python train.py --n_head=4 --head_dim=32 --d_mlp=512 --norm="rmsnorm" --rope_base=27700.0 --parallel_block=false --extras=["capped logits"] --init="uniform" --optimizer="adamw" --beta2=0.99 --weight_decay=0.035 --grad_clip=1.0 --warmup_steps=243 --decay_shape="linear" --doc_mask=false
Each number is 500 + 25 x the weight over its row's rms, rounded and kept within 0 to 999. Layers, rows and columns count from 0. Numbers have three digits each. The size before them is the row's rms in percent of the matrix's.

# layer 17 attention key, 128x128, rms 0.164, rows 65-86, columns 0-63
076:512490546555471517497503521471491465503473459438440512495490498500492499533527461527472457491532538508475527510487491485495508486555478497491526501545490484521503483534487504510529477538528492
099:474522511469506511483502464529508555486497503516517485450515459518502495478483515515443496511504469530465518539497537484466512483491478505490470480526511492498514514554492550506523527501503482
095:525485477509528526496530524477480490477506511462497508510469557525512462500494535477513490498468529485516489524512460471504501497556528532493475514490463471518499503502489476466462479509548507
101:498485527511455469556530531528529479530510494537512474541489531514511467468511494506508490502502499488487507459460478491499489481481480518466497528470492554529498495549494524486482496530487522
125:503474496541485481503528469502459466468498495507472560512456532504523455479516528508509468529490499512499483450465472489535494505507495523480466518465474497498494506469518529475441464479516493
095:435474506469511528520521484512516495531488494505537485489490473497550486433528520498486532456471500480503495487514480453461518469519459527496481514506498508495501477547516479521507512475578497
085:475497503514512494479480508493530515512503467512567503511500516465530481514505482481505519503570482523470473484500546503495496486518478494514517491514526500481503524484494533536504539519481474
106:494464486492526536522465501472483487494486492497511527454518500519483481507525472486491509498550480498532478514525470476479458504540477480485500472512504554507476511534486539502550513498517519
106:460526503484464493503532478513497489489435497483483527518543497534504498528506542481491481491513476495448536475500472501516482500489499471482456501520487467493518456457482472494530452435542483
100:492489523498506496488518542459484503465501499479539499478449523484491493518496441527504478511505509504518472500530496504522490499521539508467464485528495458497513515498490453477472458512507515
091:480512478507477462490517480528496498495477471484460512518521479508493486487511465518521524495484486526453520449530489465519552509492467488538520487526467517508511510498527499478461520478526497
108:503502544512521474515475470497470499521481468513519488538475495493531477483485468513507525470570478510492493490498500493506531507494525495499518498463489517470506529510521519494516522504493468
096:503482507481516498549524447481483494548511489455439485532529514461513515519523488465508517510496522492515499475521505507558496473490467511466503468455474475526503450526498473544499496492469523
096:529501481491480499525522510465456500514503508508489522446534495499467524506550513523485460484496492524434493534463492490494481508472466427525527505496466494460496486504467553501518477473516469
104:496459536500504509469452493489542509490478459487515538501552517495529507466533483497507476498559472528503522450459457541485460501492491468497493477532518517511485513516503536510489483516489491
099:505487522530481504517514517503493457504540445470496519493465547455528486488519530467493482513452491504484499471476470465492502457564516510499500519514462475506476461475515492501450490491557467
109:474481513491512480481555527476455467532515499485494520470475529495531478493513501456499485498500540487508481474461473474517492499551527546500497531491484477502465495536528503471453460490577501
099:482476487485522480516479487523497492494528506500491558484507478495524490490517508516522486503476501474467514503500460496492492495518524531489456515509485467478504451485545487506445473523548495
102:461505475458507512507439453518526499473509521508503485512519496495452529484492528508537526504512468518490478510475526513498503514427499481516472494498482513487522516484491503511502553488472462
114:485507491531489498517528522491499479476489491449465505504518501497520508529501462520519477516452465506499483489482480501503476484504523492518510534502456467463457457488543484474483460522536480
081:504541481498508470476475502503531527482497465504520508508529516459543494548462475498512497469507498533466476475517542497501481486509464469530495482539509503539496482487513555518545504524469512
118:493503506507555504501492504466514488497508466466482499495484495527530491483519531496515528517522511494509474516475430473520489469524499510484499527533487474524487472531526474456465441504524524
# layer 17 attention query, 128x128, rms 0.164, rows 66-86, columns 0-63
085:502502499551471470498513515491500531526517498479451520527537514501511539488533527551497535490510504536476509506461554499496500470494483523479455512482517552510522434516544518472475494500502507
102:511509481489506469512506479522493454468429503477482493527463466492514478516511505433480535506500474443453512495513434536527497511523540493506517481516465455457474500502499513526494479504542503
102:477532548486492517539499510526504504465509522525544495447493499488529496497461484465510457510495508511547501462473514479502484533481475469519464482531466493529499472498484513523515492507492538
103:480489478467498481497512508462464482476505554486491485469483490466546499488515529465520537514469522476472470503505452496561483473491523511506510528507482452481499479487508528523467487490555483
100:475493533494490504546500481538501509501526532477535537466501496481471473518501510551494474473501529489474500474476504482484465500467540482505522513502501493538523483508500468481521506484508587
103:503517479504517468473487533462537481500463492468472502517512513485504499508449496512509533494498512504510501513516564538546530496453507556516509499488504509492511494482443503504499473517478509
120:476552501510491503546505529469515481521513517491483480534481533518502499482510502483447471528506492505499498509502490502510527484531511503479515497504490490502476496538478511543482529484475475
098:441507504464460449504466517506502511459501523492483548503493516495529431497520529502501498487489496512512502495451506528472445508510503534457476512512547470484544489474504509497495463503511503
122:492464547494503460513518500474490499514516449476453468491476506531454473494508492538450518495498533528493506465492497478513501497541482475497460528541452497466495473507530496466483494503559484
136:526522487501489515484484497520477522511540525513515462550537466473530510497455497469571460480484464497506501453506495494443510490484499511489471476512500486525529519520486481558521495519463444
105:501512514527563519469489518520494456476501470498490484539512524518519534513461508488502532492453493486527481520514548505535504485442524535468512507508476500519504465501483465495480518485449441
110:460508507473520489497532456443487511503505471505501518502508481447486508513488467483490473535478493499541533496493463539494543528473482515486524439490526493499513526532487485557525470496461532
110:534491494539489513486493509471498488527467477472541473546511523521508470512456488497522455493506530518503477506466491545508528466492507471494491523502524486482471508525485466498525446494510504
115:494479511493497480513533501472532529561532528497512504494509513509487546509514491498497475526471462518476497510496488523515469451500479531444493496511473511435527518520501498449489490454487518
094:526495483450513436525520438510515471496463546500491486488481490522512515481515525470536517500501461492517493496516489515460495483496516482520519488496482457461519521521480484504501503526549492
105:519483497469515469515516477495481466500448552505513504523466472501503504501501538426510521493503470470464474483516474504506522513475518518499489490484496473430500509500498494527488482486550503
091:499481507512504502471509522462511484455475534512491503487486469502513514502516520469506496486529482475478453488525472525518524474505510526497505485473504510477463515485512504549462468459532438
082:516481472520493444486481487495484530514528494484496517510576550466490560489554521516481506507508482512531481490469522524506493498492432496494478513477521523501545492499531507452516508534463452
101:496482503512510493521489484484504515504514526519496495460485501529504496526461478477547496499495472499512474510511469534489534466550504478487516488487504478466466510488460505544508471472530457
108:478494494540469515521518507460488516463514499478475529487497540522489501511469511496505523523514505545450503565481524521533496502482490508535483532482506470509524469515514496470463447481536516
115:497498497512535499500538480517473471461445501484465492489438493529487475487518525477459529538472471474487525536519504521475495507495519506546488477473459472474504519539535472492469461484524487